config = dict(
    hidden_size=448,
    head_dim=64,
    intermediate_size=2688,
    attn_scale=0.125,
    beta2=0.99,
    weight_decay=0.11,
    batch_tokens=131072,
)
Each number is 500 + 50 x the weight over its row's rms, rounded and kept within 0 to 999. Layers, rows and columns count from 0. Numbers have three digits each. The size before them is the row's rms in percent of the matrix's.

# layer 8 MLP up, 2688x448, rms 0.025, rows 2075-2137, columns 224-335
187:528497422562478488501483464556537548513527468452485477451538464531641472449531501423535451575431539465483539553419601474517466455438495529572499437506548598515381488524555502504478430548467513488544552456449504471610552396473551555509451427432427419536533542495518371515465464489460543535405574537533577463566441559473497495472488552572
188:441565453482550485498472483534470584543522469491469473481508514497486501519509503560592536467464602495541468507544536610560524466428468497519572462546526472502368576581463520508468559415424458506471471514595525457423562544488465580440492564553509467486506454435516470455517496577443470488528598548544523475513457434502573453448462484465
039:508462520473484541521482456519451511569463468469485512425555406519571524489532500516523389468520509485423428534550517453483496608622480420526443488529456478557454480530566537425491477533440471541488566450512551561521486499465525546525504416464637553498378462499514520476453509551486466406499485498570457508523544490641517477470484510596
203:563509520477420522553519570370471448469509427550541433496532503482526493497411426539525382493557512461539448588459585528488380565515547685523543623503546458431488501545522546470478540480431512527494363514519517465499493413622540500471412480561554575529454473485598427532466486565506460524484554464486525416557461465457471537452517497597
067:546532543593584449505558469543424581539458600544492391480525472431565525509548498477492509523642466534485493569530529483490492539477488461575518481480595473601449527577571506464432556492471426513522594528511516467499499479466446508482435475456460530589502492501585519424510549521472480528482521562469500507541528470500451485495458528553
203:538420487521475408517443486490476491582470451488482478506522464494435532456560427463510479489551502537566491528460558473522514558422509553484453479528467579519447483450484514445491532459524512547461560501516494496482525460482462488511493471462441507540517453496495519554459518604523519536527465411524480503540488550424566392396426466511
046:503512516524495488508521428472438501525546491391477538547483496444520438550560490514554448422533449536494539534489488453511464502438521465512451484592418447496491552507495565509537440491463442544472502482489450384541521457599407494534554444499467506507479413528602484542564508440407461542469510537440370505583549415427508384528483537410
048:528464595472521500453519395513529525434491512608485472547449576584497469496517529529498585559466477473499496509505526560389487501476467448541547504516469515472560492456507493525475476466473448473537421473529461429482532403559487481452362549531485472449486517520391458485460459475560551517408566528546532390559450432500485589467541488533
044:597510571451502550511500575437490420493398493623379460456553541456618495490573531497472491573579466473466444472453489604511499493457519464411610460419591494507581430421488471534454507457478454524513595542555508561565452587559535403479490610395467521538543539500429499485509525490574550494452577507543561557479521446525492593526460439576
065:576433551444512450514376492482516511552470479443447552482535529405432425498510517497491534484579664516474527499509486544524550551429463490527514519563411426536502475488524465425495533510481467408472394478540476534526447479516524541481541505506507500414498548511309573675526493502566571541586450579508393447515529509489497553398579469537
211:515513383468500463523515517473497524530542545576450491452507395577492536543481561442516496478544468469503505528522549507498477541433507501529490375509534458510502445450468492451509523444508430550485576449591467493445553398445539475443510455488456500448488478498562503479537445491543599590467461518486522602570524443467556473544526471551
046:495454502537619460485562512515466548541395517440623554506473496448456568574531449511497580486549472526545596499395517503386589574450489483488507431528543513543517513584517592523486517498474481517614454524476364443488501426548446582476477536580510469557445490531540394507530516478578488439562544524445562659548533525475497551512427408512
040:508507484545599475534526426477506471563381482460565472523417591532514450551610528550512631499517476448508515549475541535531486602521486460491461404532504456529406525504526530535495491526487443519484508502515600460460513518548449472461465407541417427553535397510518429325447463553499462481470518601484526480498478458538480380497557380509
159:578478478591499457513583490464428467520459612562587602550490482593600588549543473507475526510526523464467500512527521521489480506526473495554559620491524490531556452428526543415451490505439525529484486497481540534476559558513537523434556511459484484474509485500497570516490508533606443547390566491525457473545485477446510510426468496553
060:624492520576582425515480552545490533477523488605500526478621498495577520501406483528527497540563463529525505568488494536535499526414430556519474543499443492528587449585498445444486507502508471600605523559403445372476488519509454477471456533427486506396526490430573582582520483580503478492447525543452493512528419448506491579465572521518
058:519409488503367542483551428554526420452440430514497528508526512452447541494489429553376484495512502506507492458529449499424594575546548538422470511511486527494429531467460501493461477614392450463402551468523534555552464485534579533494553591497468516498470513463544480482493573489482486518539531588505563570440530482549558529605521366535
048:567493494445527541477490568541502500540511453574512556483557500454554462464528489583490503493472447531537531538443448466505528415484560435541563513452420513497527501548470433456513436514577459414515550539560586373575464498534497496428605455451483524494545496491458512454546454598533493465492532548439558369530469475481550495425500504411
202:467535452607505486450500471550572475485436496516480532400558517531461440459493577546512502472480555576502468528521626529533411514486480536525503416460603461529470564441533611447521503521463529493484508516504478416564539463426456489434408442428435475524568504582486517614566589427463538414491537550568516539604553525434580450503532554556
185:484412458519561488513501456586440438517451556446474556416498585485447505495450559539482593516473496406509610572590476561484456421546452443464510523544484568459486465563584570469422521509442478571485450467524499468492422506479478506561475514424533543502528558474468475579498475459520534443514507493546564538534400469527445511454520444519
044:572493498508480511522543567562578517530470512485487473453515539505572451561511550517461485544545492441595533544449547506483580503441446461511534577540550446469495530449584493548509498439609491455582449480486506549476440538623490508504462443559545432484488464372533444542456426516583489530440536468432494580529557482398455564485369492525
162:479538505491523475421528483524471442538493527474565555486606654531555528498539451456468509495443460565570554590440491447506457511532533523491518563515497586454459495521467528498504504548497413526478412454492469464534508496506498534511437548452532551614582568479477458592381423620611496459483553439506473568517493535539494452388516538449
182:499521536438600521534495529556578484467483514470495479469508578536475473519443462527520518528463423493431463554540537389592427552517490465482530480457496536516529520488558651482445472490460467560521471411464546400465450484520476528513378560478547503555496503533474517583474575451479489398522523571557554447547496495489468480482527502537
051:534533468561447491493493586553457479450493547569387570516495553503630501451474476458545475473627636514491448521482486546536533514406364468534335520508489470424562513437557490541530508410481507479515498558494464378468493538470509441546518519458504521512518463420487573506503532483600515583478544487472388514484614526476503524453451568537
051:533506471493512502416482503532522644452570511589445488474428509534480534514441518580495553555544480481598486462455513492513558540576558547534509549422448466449648452510477463425533497532581553476523467460495460511552481513435469535466465572593547527458562429509503619522480560494528542480505494473476541400528511609484484420510611521479
047:501492465518509429444507445504531489530420446350566392531481538469513453572495524450566517472523430519538566548491554466417581532517440479499403469555499490503438563475563452540541444538456511421563514533503573458458543470488497554530432428571491481523462413507640437432490557556522501473507506490534467491545481529515477441521571446424
044:443476513588439512538454439499523522545522435432626552562510425420470533462498499444499526511527411482502478531476550503583519424488491362479446509520452513486396531484528589468505472550543521496518561511535494443534518455416490559476507403539514480498478485452445564606508473429482499487481452511477429388480536428469501543499432467507
189:539474540541412483477553548559564495537501501559555519494489558479495473478532497535488528502531511502549587528434477617532524508508467565510567574485519479644522471500524530426429501459461413416493506548493425466539571551555449445507407491537563518592531526569489575532505553461451454551377455444442438485594384472465468526496575524474
045:544444512431593561645534557572500504501454570503504515527469502474546486458577456502487449490500472481457528506507406535484451427487478522433394483578483559567558550559470528508532539490532490598393422541538448370518556447493522533531507614460484561521474550452423464609490496444559498557486586441563554540558436395482516491502524525499
039:615491479588536491524543491454477466444474502587468544495484536484550494451548446483497520557570474495408454510488565544494454550466475586433501458527531389426331476385530444532522484479438526529537576557465447413534496569424473517553445482603526569531502551596540528444526499547499545480448469528573543439503478499459460483500488613467
060:475493326441422530431493510530406593545486514521583491543547482581531548520460531528561497534562435477552531506444503515521553544519509502475477485392427517497485480606523467444499516506391467512472480415514538436544414550532435465468492496455463522402519463454533426535529487509571598459565470456481518498496453478484483478521502421549
136:512458518393541481501469550507491557512489565472504497535557484556500455527463533437639426548453511414511611452471462543474502532427504500394538502491567487504509612552445479583447497509625438469504606444496485456569582513523512558480502489434453412567540581486566522436516531518445456539516490516482502535588534459501514492508460552548
044:489535547468326537447512459427418455555442479398536445500523511516558482556449562539458412517435430513516499570455489471550503352480516440551560552511636462507458481490495451485449554461555464509445450502485541589454493481521502518436612461524421467523572575607446539392452425538516496537554458440517497488532413460564520495512442503564
047:520589511580563481559481513477509570467435542569505371452454569497537446617549544483582435608469509468562492534412559489521499567481526441529664438440467493520489426453536471500490482449544466489544540485475569495518502592562465515544422355551575517521507460493567490437500463619502478471418522515403494437485516590513460479341539511473
069:500559587556576429393561424541489522551644491536523452541494509430530488534530525513548489545451492484598509576418535412507558374562452488510527503479539534499458523482479569492538523463468427613427544471473571547498496457416456536514500388450532598486482384525521532528451519521446446484467554524487589573506479553520568533530469430431
047:411466493537458478343490417498594490348471545538380442553415448493418387563588511514452449547531482510536465455492451468370449527527458457436588443430541432554453594579480604495474499555536506458502542482472549450488442598480408433490442438454533568560419486486485492423503514526446472425482539551578551523500582469551390525566554371410
064:469511572598431501444553501480391503472469413564480527539491563458554489543522495458517461553585432402488424470508619539498466489489455440488474521465447473599410441473483451565439495496546457562477596398541602434530502569457575526457527376456489532508474452496614457432480595429453498525416533535436473653434476430483538469543380482626
108:422574467445529543512505498469472532563517570430538599556524533557537639541590504427416478490647562517487519456447580583534505477397458457433478529471520437579569583646481450487561521462469598455553490476539461430533498573468482501431571470387504502540478497494490562580515469578559591577489461604517489557522537471448458508540499513471
184:512541486583506579435463566539456476550434470465536538533447575524434575546496444647492463434603469473485529540537483544471570528535429460484609470412434584446385525490543492548506569511497425522504455500525551531457452522527503552461412533507512556526493484483469555603532541517459553388514583477525468500532415534503442486537396507484
052:544545454520492486529567430574424487588505501511536563491481518480475572469455503462480505502581503428535546552507601424523518468550407487526462452592511515526544476582570464470515547540444471470471568541473493465402515474422412531463519531603485570472518596437605486544523368642513431589575459558446406416523475484516473469481578592508
045:533489500493571498423517486516460485491436463480533564594449521399467486517480469491510529455515570485437549477524461488442542496419536525537451422469529502591520555524502480467480414501510462626504534491539564498504497501466504394434497554470504501458444573418445565532549582451362541541454513638451437414495497430471550515545480453504
050:634492406600606431443517532533397502551501542468498506476589424538471542432462425519577461566549398498501588597519474501513505509542432581507452502529554547464454499630567504476462426517444444501468439546542510530470455436442434557420510549538451505530546561552541551447474431607511551487545475558522564492505590394510444519551557515415
048:483556468530502472446488522545523452585538540498497601518489449499557462483566462516494483530489509466456571492517524501441511583492457558535415609555444504513432469526507415521498511475442462399520566498574490395615440502545588441523404571498437417465615513476529433466518508580466548534470584535497539453557453431547496489508445533548
045:503457399538492459451470525419508500492489603339535557487511426548469543536571516501558450529505464450564464469443495418521477550539442515406604518438470528506317552598588485537517465554463529464396465542483486466474618437499502499542457501496460430506434471501595539506459482501461565452483551488610467621458538490550476470548444480487
047:484500440446556475478489512504489425449585598639404514585544537549474491500481471558439536482544633540482589485516464509508567527489514600565570512528546456486552479542508529407450442488444524583549433564542447464495471485452550473453551560438514536441487543434463530453571438556434538496492466522548631538523449466576553446525554508453
042:483519438494536502534562492483533383510472551504445469558492479474513522407557444506431543431569585440424442475621484525564576643556420573517521476542560439521409509524543504467499486611397524484451556559436456597484514485348542478534485494467469501535451477522397531566480469518595482495592458477587527484458566518487516427494480492539
054:557558494443410553520485443495540426501450477505458544515489470459467417491453501468611533466517554601468606493502545491409475529548554524533347479510440534498493522487574472526462517458418524481502526566464494486462448496458533518523416481464564521499547523455509435510478456544456469504440428445488388378581516486586553501502513554439
074:467488510583470496512573488470574467546576415526403413521469584487448396552471599524544496535468439474439470475449385508591421464464523549522556500474571527446515524509498474571474514459523560501489512457558557459462532530515494505501474522431455551527505515480514447484507488487478430557570524594499479546484553491460520474474497493408
042:514476443504483470451487405442432417481452392475509470544445455554458541512476488530449474466521372490458496527541512558466540565554500515451441480492561498552402534403490485556468534629473484543482512427530594562507567564395571580457571499536609573509450536397491398467507550538521557573514568480624531468528496496457546485491506415558
092:472611543524557408519489502524515515443544544447422522588481503467480484551583508451502492521566473539434452528502562556501640473442493498514566514520469479501425481511459496497532356494462486446547502491495508489634559467542551495433482488512450480472499556463529459414514469517529489537592464521468593569499559514514466500537519505563
183:469483572561492496434482494434514407521472478578521490423497476458525617438497517509469485521490547506484484504554476463593538496536516493513485569505444456492524538467488503437472430481465520513552382376512537478477530473490466492469479411473490452587485507502544421496500419559482552494365551460493563505505473429500525510540543548467
149:446480452510496567535567522503496363522579408478434523556469489563523590433503518537589526512551509515496502551535462468512488529521394487497494608470472493549403511577487498507465526476481469485456471435451471460546481544504519485466599543514459535501456464571488542522449447526547538574436528585547490553483469510488554549490564536539
045:548564483536550485553535517508415426495450490503474506496507605464544502478501516549484538474490478529498523473445542534593496454513456468520567585462554552522501484380487418486514477444492520583525527474403566502477545601578539515435482437567520444490464370484582470389528508591454472571435557474499398587473501465409515479466496463547
057:565455466517326529496455556422534509449486553494487459526515494591405477545512495516458542499408546427522511499473487538467554492450592576544538501464598505509502518470500396424485545523460502445467426436439459493519469526585488404455558535458459431460538492456457497428545495444391489520522451509500517475477479459550514532536486461547
155:506480417457508605431567454488522403485476527474542431422483541517593596487399559511548535450494422486461557511443490436553565514446456502527462493412468550588562454437503528536494408435442669467463567487496503494450576549420533480503554480393449511495501538551533473513542501455496557442532458531492504438542574480482568448439455547580
044:486491414584551504614493624515493508596468468486617499412633469431463485503537476428501540510542574469458549500493535588511531569453529511490497463483546485487529458419558444431570588434478525414525549459489546453512494518523458566508424506495497422489608478448506535559542452499545491430479450574429413486509514515482483585412446516451
043:447534563551631547416473448509537509502503490391469499579543506476441438555465448480508402475535533571471562465525430521433404537444414385544467525512521512502392456508482515511476592468493397510547501446542505424518546478543563573504501464527512509561535493539550535584573487507419456598454499598457521485465477385436521402508557553464
059:656537383504586463452540418539480547565467575474552540524500455441483586555398484456459386504528405523516579501514535486474487568599437406614525491519436569492486491495539516510498421512518439520476528455504595529473504459470435558475479493573523558494472622539649447555456453590450573530438564568486458569554566590502472543456496490452
044:574487525470508474598536449532534427531372474503480478455501530541588567511464433540486523432484559440441492498477509512483505555525525500510357426445504537523466471445549519450517438468450552541506515594411408598461593444486489536545510595584555548533416546476567492429484486496517557445462535452502476492529517550523552491456492445534
182:485511484462466568472478456557496542490392380530628550531548556456467450531450543609394446511550521301441481543558447573496540515540527495528467537403544570477542501482445487516374387471446445471416547491494504454499491460586432584504342519535485605552475506501460511621520466492522508420506536496460467449462487464450333423493518512510
061:550506511509468473388465470554388537565555538454552488545529487420483464556429515508538504540526527497592604595490500409491530507556514438497533495527466561501579501568492541476480529498553466473501568520548505523467511436459491474423586450442518604463487462552550382587517442504561468461535491539499508491576582564580529543473593375457
042:533467403468615550377446463443515496497547503508499512488465441493472540481605499484559406482597490441469533394489583459450494573500457549423501418500623478448444538543428509430496466523565523518550522497481460586490519506478441437512452589571511557490472483572528470638560519476413506467495545529541443570492571438446430452516431600503
165:457437410529532566496420483450535520558554518453524501544495520497522471416585521463438460589497563475505446517484488627626568417460512534482488525511426501459503488427489390544488478495461497385376520448591387555504467559549474434531475455477371518566561505484524531476588443639544520524444533431488479554519520463478478491499566537537
166:521509595443567562421584531519457463479517445576557446478543534563499509522452503641488478492477531452440505420552546523493508429487364576585575499427516526526350531492434430475471473514539400532424501505518433535518392440481465562470551437543488587530552444495549537567451415522505540393530464606518409565518501499507514424477487477476
# layer 8 MLP down (transposed), 2688x448, rms 0.0182, rows 2075-2136, columns 224-335
190:582506529453550537423531541511481508466494530498574552586416528483524554604450569550460609491503441422513452485501511495469581519454412520502593477505560499485540493484502462510559430426563504473425466504534534481480447576600488429578520516497432501446390444459576551433493446515494547482445488530422462523510483459520522548418530515494
191:530560572431552483492522565413485557552481491464507443496447403537441455397593460544456542490443494426529578461407408510493565545473540525453454484506549500524481478445475525558484532510456463582426574530507526445488489414527560407638541504417543543537514401523506504475464497462451410415435522529472541582475477487520478523484441475583
031:500468458540467411544508616611537513443559491519445501574482498504488489485536508482496579513468475503564468493499434531545595438451545601450628541577560572540476544572527453477599527466525523478496487511522458492527464525442456477483564545520500502500574473465616511512474524493532452601604400407533521452478532515430508476496488498454
235:457498440486549542473490559577573509522495571497494577477466588527464471546594566466425601601447489436501551501531471534548543489498450431587523411446449568475517482440545452500516507572544397459499560465526461504470421524455483530497523472527506502451468492481440509474533482450490576507520444523562436593557509486555478446579520582389
052:488429519419494514459506489493583469464558451493516465506457564509482473461462612546527502491502513463452574433442478524493532476546488589572461504573417523477560517417549460474537475504516507442451446484553512521506464452506574528444489526533549464421458472456382511531495493492472484506580471486482453484500467514403520573516544433441
249:463453464541570547563511512571424473563564489512469576515520534500402466480541483483518529480454474478518461392564465524483635496428444432487490544549491462531538545489432462531499532489494482513645475468529525504557535561580415427487587521438505472559562509494422492448501575524600488441433559528542471442487478525461504479462411459492
038:553456564493484558440514539547446417464487502590498417482542556492524605513527626475416588562530484473473438487535539556474474513558590376432437547484576467475535531414495385498494519478497530467538474553505517528498428537480539416479518440489538521505599525531348532479463589479538538512534447520561506514499465502555448582511521488556
038:432507520502468460513511509520467473619539420466543482430469433421490523506503471499465404526533518465440483445486547553546508456411456446454590549445428473487494486455582500445448503552507513494577551448533564526503431500465495545561616541531482565588504484419614585533445461486525568454491519539443490560533467439524436474598495508523
034:463579497508511508504478298468480606564545453447599471481541533549480514528470501484573436468405495529456605527462478394564533494482492538532481498542412514478525534538476470501419492539448612544545402423437453463486532443512448623541445452588526480495445548482612475533507432506492510482476473551442437539559446573451551462541538569436
054:416582492567535520548547424511409509362546483513472482533460532469535586479435419522446408505512416557485516490560537526428494454547621396437457518379587513497529559478548485598465512389517406552495519469533524456423473534507469482502549525484530534482496461484617420482467451511466393419536559443503535475508495503536497533568471475514
243:504427473542467570470467557533565483549550511512505510532441473406496545443541557469504590503532499502537508468511344457431557536421474550478460476588435492637520463433468529517470555510484495559567516541523475548514576615516397444448498557487375478467486586560504492456504535539493445480503427556489517407530483531498504529435469547495
034:493473552493472517500466471498487453571594582488427430428478481561608479490517562577442492472501495516426406549594501479591419489556438529575556540447502505506483479364440417461467543564524535480463542490515554561508418582579527473506438451437481506461583484409538505447529454554441529467485465565468439446436537454477460563456520484533
030:493501536552517465489481444401542534464594485537458545468489421492415557475477525511464415499463506524570454475432418399474545479495478523581569522489467586481587497494507460387527553503472630399443465458464469517569433480451537559435490549534482529404500608416478626567513445469492505498581507472596431505603461521405508613471539546500
119:482580495441497441507487496548499563491424504429522598458538467472502465488488470506551471454525550509582571439497461509472527549450576575571412465593528539514493588418521500501548482474481462464490492431453494532401429465503542470499484422508445439491516499509495487411423531378486558615603497466462512583474516479471430533536513493495
048:510448464468428624505540660512536427531460533508518465519385526453450514512536625488433592432471528497463490480558571534432467433454543523419489499485570515511429624489474528547498505548517478462453463483552559478442510486460518479505545471559527467582441409524407468448521562551459561484520465507560472520526581596513489499576429470536
046:433548451464535576497507570544573547516566488435459510426460533493549451517538536458587487507489471505512549560471550474539480508471527499537505481542553558537477481574517526562443550310598565549542474529468474439471498469477425509432424437477605491473456467511523428537527403531549462482448512436480489396495489552527458493426471558507
037:468485480579461544505510597441549515444549535506479487491480503502485529585532564497522541475456514472523475450522502528485537531450514609426544527541570555535471486494439566456531551568457591610505462511498451570423513467466391518652449454583587449531456504497455463566485499419449480510543438476550526577535575488385315581496474538561
216:498451441419584526405608494480459508441544400529502495566467529547458459526437730588479420538489459457479482462498457458541497474526513359456450547477478535466494505537461506483521526534482444522412509510516436499480413469547457489464481357540415575463498487469492487472559433506596494580491499399463540545414481535501430417474592482453
241:562508573496553581578469574428496489386525510504558514536408473470543481508545416502432525553481534552423473482492551495509444515471537613507515467476589532488507491460492479507446500551589507439572461567429459497522482503528516581528503516591453519501548422508558524479427458474417484525494476526437425425529524449496459580429517622525
032:460468491484448518464482443552479516429576541485489481525453440520507498420468476468542500456504462538386446442473438457576426521460501641558501532468508527593496545521463488446439533611495515508540542492502540449512536503393477501503487567481528517536530531567570527469583519443498498510515514585481499372493445475569393460552515462483
148:565450491458494531511505562455512434542485550583526446525510423485525529564466559540573544534495461416473510452490468501410503509542479465470545472489457464487574561528568517533498515445572523431491494677520480525505476517482482393526462596554413535408483533557458522545404536555503516486567445484500469471533605466515418553569498502479
212:447388489562498592540568495481498509552454475517440458614499468483476489517491509552452531566509487526528482434563402509463437600487511491490553527617460524570563440566552495570513586498628614558500437540458412540499478547492422497485442561557534479533381556526432464526500527524488516577579377510380465504476536515543439540562507511559
036:573501524451503525416544436510526424531500455387562391459529459493509572514463554412437523491418450582401569470559589474481474496465563530434558534445585530533480499535449506493442536551465456505509519450509524511470459451458403565518495499495607451533486487576394431432465581541468537496515429535469579498466480561567496452552496495379
041:440566531606506534562515608418493398522516521453547500515571467437471458495623413591492484444516517555435455596523479566433515496558461321523497534554474499519390496443518535521528543489443505570461576540540508503406583503606512502532537487484494448538436470452474451462452428579484485482557450496527501632452503406533484507478433475445
036:516511502447478501505479653433448439565505556578463514432478519549493519503519486567440534542508462531445426459544474571498444485404591366543537530499470484483520471448450488513488574514466495501417540532535540497478430513504502537466599515457432489453527526483396548509498463455514560505472483469509493477408493464538432569414471561519
036:501497509444496476538517479494442473402501535573397493446514515526504519528414360493534451524525556485455578479584471513433423535543544497571513461481494486464596534490534494492556514405506521541510523481528498545563491477550497414432597559463564518534525454558550497450471471530433459524526450566519556576491447497538501518556474459539
205:463527516473481497513522578473429496417544491495454477556448497543558490589551534481444459462502508573406511520551571540496461555492568598574556479448563489481574540509579593484510553545600564491472516473488517477554450481524595497433468491518448484487541496520512523489559526490444494462483484508447493542469512449543584443503591536449
036:487647493490448460419500401403532566522496411533520387494578505551491482600492623463475519492470510540477481476515508414529512470505596383472493491430580443498594452489526494428476403512456528476567484409499490557496468550588500558501438419503650514479514448516581512446461562470487490466540398553453416516555555528504543472552533466431
028:464485446454507527531489508443514482557456470518571431408539530554526523480461567484474480537530459448435542471539491469495528467494501299562462448498471586552542494548505405514465574515514530487515486460575539532426516461582498491454530423433386462514472475432505523515464519478589490523492493432488509549510478538596535546467554514531
048:525482590561589413551511567411571465458515505472432495432458527424509446508577413544520545429461432517516431597559515467431491507449500480542523488549582495550524518477540589469517499494574521523551517548483475542486595470504521519532438504460480473534470467492470556499526583543413418516587490565474425542514497549540478517488507599490
117:434411445539579527555597489549512439552406369461486530469459563495464535489501500501481467500569582490586476585431428546516437464507445531556503471489492483552519389507544614449625508486418460535542540462531451520471479458500473478505593424527538500385484474577431537508476565506511570540466512444559512450461402585487549530418543433482
038:505511489607591453473538445454492582514420531521500492522533467456425527473623546428573531524513476498461416458426466435528484540598471486484440524454435528422533518439466504511433442571474542572463549559462518481495501502500497482522360509570531520498387475515557475560517522463520536480426502556505525478448491481494540542596573468460
038:523449470498445470503426546446485459526604537510444581487487395568523468370446433505517542462489477502441435435513416566462559455480483533572459543506525585483456562468487487486560556502554512554461493511529437446519406427349556552457551521451446506502570581537519574574496570515491462608588458448583523474529538477557505484521486498493
054:444403436410514564516435548366494434522468530514496498472538490580539544475511451517447458487478510499432506473494505616531500562490538560620519425501476480522461431501509480438548451544454547443565505525618504454518458559484529484502477555539503458525437601439446543453589510441550586524496406455533484444525555504444447443448554460619
035:597447539446485453491493531449491529559609554490572544520524532542580572417423456516643539455483483512488528551508508506562596541458509536539531445586457605545478407484453431464496487391499517576554480509441444566489501429529514580551583589544481445513526492425615437594471514546524484568597437517416446508552496499416532437513484542570
055:489470451467580490490488519584558519592476500460465556455469517500453490452443569518467492473481530587416608490583467452509456529420468717481446545556520506455560580512555572397473516470442598436611450491452503531516489542467464459522495574479565487437488506536484538569490498526530531529513517557596465478512498471524478414462569543407
085:444427533472520499447533508491541459460464476540535420590506480508468535465529474503549483505410435595499495475511565445485526543617494489483463485521551515477498430472497566502391495532494487599472591420595532647490504368581510532512473550600558512543516490508474498435446461493459435502420537500475472497457469466507530517484508526528
187:440516481488495456519460525435509470466484581583562564461582518485565453529389477367581492594526539491573569482467644470460571465536461519523443514507513365454556442492549443463517421488471509504559501449542549408514541489422555490542623465503527448471519539474528482477442444489559491516460525557519474621437538502494552535505487550525
039:461458416518450433451534662442549473477490517523505412485445449560486436459496492478450547521461462537453429458515587513450484459455533396507452463443581508515494526469430510470491570529538547506495508467495485480556418545517571479488523491450624487493505510552407488438480628449540478485353487449544608475454563532495500491525425390543
034:542487540424465565569514499630503511417514506418477441394469509448553516529492483432439465530537501509485575413512581554512373539468497423422472553490470456424463445476529489552528539359479474414553515544464413492572374503566465496576528431467573511528548393522492520421470488545569484470508482562502494529491567439587413511551490514531
038:453446570439449530466495522604549407496476441557557436516435580448530518635512597444511591482468549497506496431512533458499501454430529413545473504514486541573564545420452528482568593491509485539468518510505514480528541509578508505535511497477415458452511455445428433481577495432516431495459510435417473482533455564523488593535488460587
038:561504504402452505547564531554557550497517457459513408476514590499528474511490582425487549484479462532489460451458555520491512391500694463555531486538567409508523525494514521474451541600512507580493471475445531527476521463507426555491539525535484475503409526520513487532410463431496516497465464459445507473437533544558498474578545423508
032:481482482527488485524582429528411504515525507567555495437557521468548527556447469487468575515524556479478527544549541475459445504455553408582475438527610446517621492370417578414399570537539483538571529522485482497537453514435541520436559565546372556515524510417506560490508429577499452488509498449394464411470405510508506511483568509498
037:566542539545477499469510616547525542531469462393545472548494457488522527498534533456589491479479539444566428541456565456499477514503444432476469509462461537530501523572472469541539471493497427436471472518513500535545436436510463591556471453561577433622506537562531411542460576504574497543484594514389474494465565566467408475537428538491
033:513517466523547503473471561599476610481486424468573513486521525504475511549443488476588392466458532428536510553447503434479485470495506460449505480539517575557588493542478574502545570380546479437452512438559495430556494478505383542540541639498407509427508463486507485445524437558506500515423479523389443480501429540545494527527474531507
043:457518514579505467480569552580496482481511516492491436541474543530543562485570409466390515578485422510526470526580576531521466433416472406495573550503505498439513487458439510492509467499486477441524456455504503464537429529546533491531509431503468469490572434509474549541445483433580494510495576485547572597429576531523469469505543527477
062:518536495415471453476481500504456559516484515477610578409503477552547565434545426512498427525574511460614512512531524522484570470495469503526376488501533480502548415490475519438411478551543478525511469555505507508540471465408486551524535475522565496491455487514464474511506512474579521508357567444552476464488495522515483521489450523540
031:546507520484530560576496718614523539545485469509548506468454482435536481558519412463475397567416592544451496469510548443493498449430428474508439555488475440506559496544445491455442544477497511515475418481436483493486521509526467495529445556465558489500499475460475601551457488411477411543459530447462573541495617489490478500508582569493
082:517445490449398585506545381559523513544474464539542505463448542516566512457418532512488563483441504457481545432434420483506424505564461545533484544557495467530579537481517416522485562502547499488421527495460569427438429428449426564590507525506536483560480509518422524594486539452475501439411570509484444482524408428485538505581529462454
200:466523457493441490564549568437434547490531519428514553579537540461493476547350506573450531395551473528491536482473483492474484527525431494551560484560518538591544500548565547521502470485551516536468548530488481551462462533481544490574508493473438557452482445444496558491535514562446381523555471557555456435573520553442523470445446469459
118:467528465429517490482510538547479527468429503469518492519504468440534573524578507526453485521486461512506525435474551498433520465390506561560487458499526508500554522474547579399483518531492537523570519613560476541463482585501551523466445495545483456497514519446432482456534575513433413485547450525444556436479567505493464513479449449492
035:455439517388418458449482531561574544509533536437534558498477410487501516461460416453524460469492495414508492472510541439453506562417577522443484508437543414485598537613425525545579568499518439480492450532533486408529482495356480568578464496487588515475484635544439478545514481480494481549539543513489545466494493460508433481414479536493
045:478505425475594614527518334531574477373519423504522536505482537356538454442508511491539472531647448538533469503479490464506446481592445378513474441564455465498529467569503521517494410476547461481523510558479493507486544438489442525474418514543606600529468463524608483551565498505558457449519542552466516526462479542537428508485552555481
165:532483601506532495574462516504450597536585457536554523455539440481410444539507438539534440479535445537504492512527549563462478534448550586593534542534557487530482476521462589421392523457625494479477525514505490489397443530505468618431559539569565480372512466413467519499520493508474448487509501557437456483547466561515471569541474550495
035:467526559467497455483458341341543474370513589450406483486363566582526504493490490468508547525520439546495482452570521520503469423583465411487441496472526524533534543552501533507369462550614466581458534503482505513481472401463475453494473477481617545451472537547430457451515583515430472522510496515534530477398515519571499475472523423577
033:539417495458464370533520658501509503419511467530470470497458528469504495435486557510470616617508479542456453478518532476574462518499627544611420502473484426466517516480504494419500432511430522504535450459457494569513391525537526445479514506489529534447504573523467454441423502459533569461508506498478475493539491519507477528576535426508
046:401459569468524488525523587504522415492483420595403475489441524562478421458565493559516596559541548532450483453482534528489496440453571485493426557525482480486502573452476509465579633527508591509526438542510482462464521566518614472470540450417471526443523436463384532453481514393498433542548495427543520509441401434474482537500577438484
037:471505515540534554488485446592520524427524483461532491487506440500429447471493542484443515534510480506538604437560427418515477506415532415476600557508522509513601467520471495485526553472514459499443514471596492507578406537532547466457560529460391512554561447449525573475539499596487417518538446578481564504473448427531499512491482545480
204:547495624550469531502471602513538484541438449456476520599445460495618477552498488453559538603518573500481515570497542541595413488475487492520539543515428417408643491480450521553533556365539488473493417464526467446480430520518631461566599492646583422475395533472600553505494510540451553551515509508575473595536523497521583569516550544506
047:448483477495513531542510521470503517481502518584485552504437475504494447457579483510491539534458462528420360458510520581499481409510563521513440506509562425477410478477491521460473512450484583476507484487449546461495503474517474464427576555507601495488539524485431523430548526478511453538416477500524475547451484478469520475532493454532
029:539449466496462471557557596529473505451491488534566463499482541435503463557489529504454488524481463438471447584443510495555481461542574296453469514478470472573518492428440437520478597439515533558529469491467468417505534489553513507496553497445431494479548549491510557435519513508604545499426403497445442547420441539565535521439558419539
165:512496446486468508505509495501404461471500526588470513457470460502550494561438471547525453438474525510506469552490492431394529554512500512525479476562561545552543512538454550507521488462595521543611464563482505515483565517556500411492533543534551316437358552518484495504485636441470516524505488502480569404520508462551590523502497450521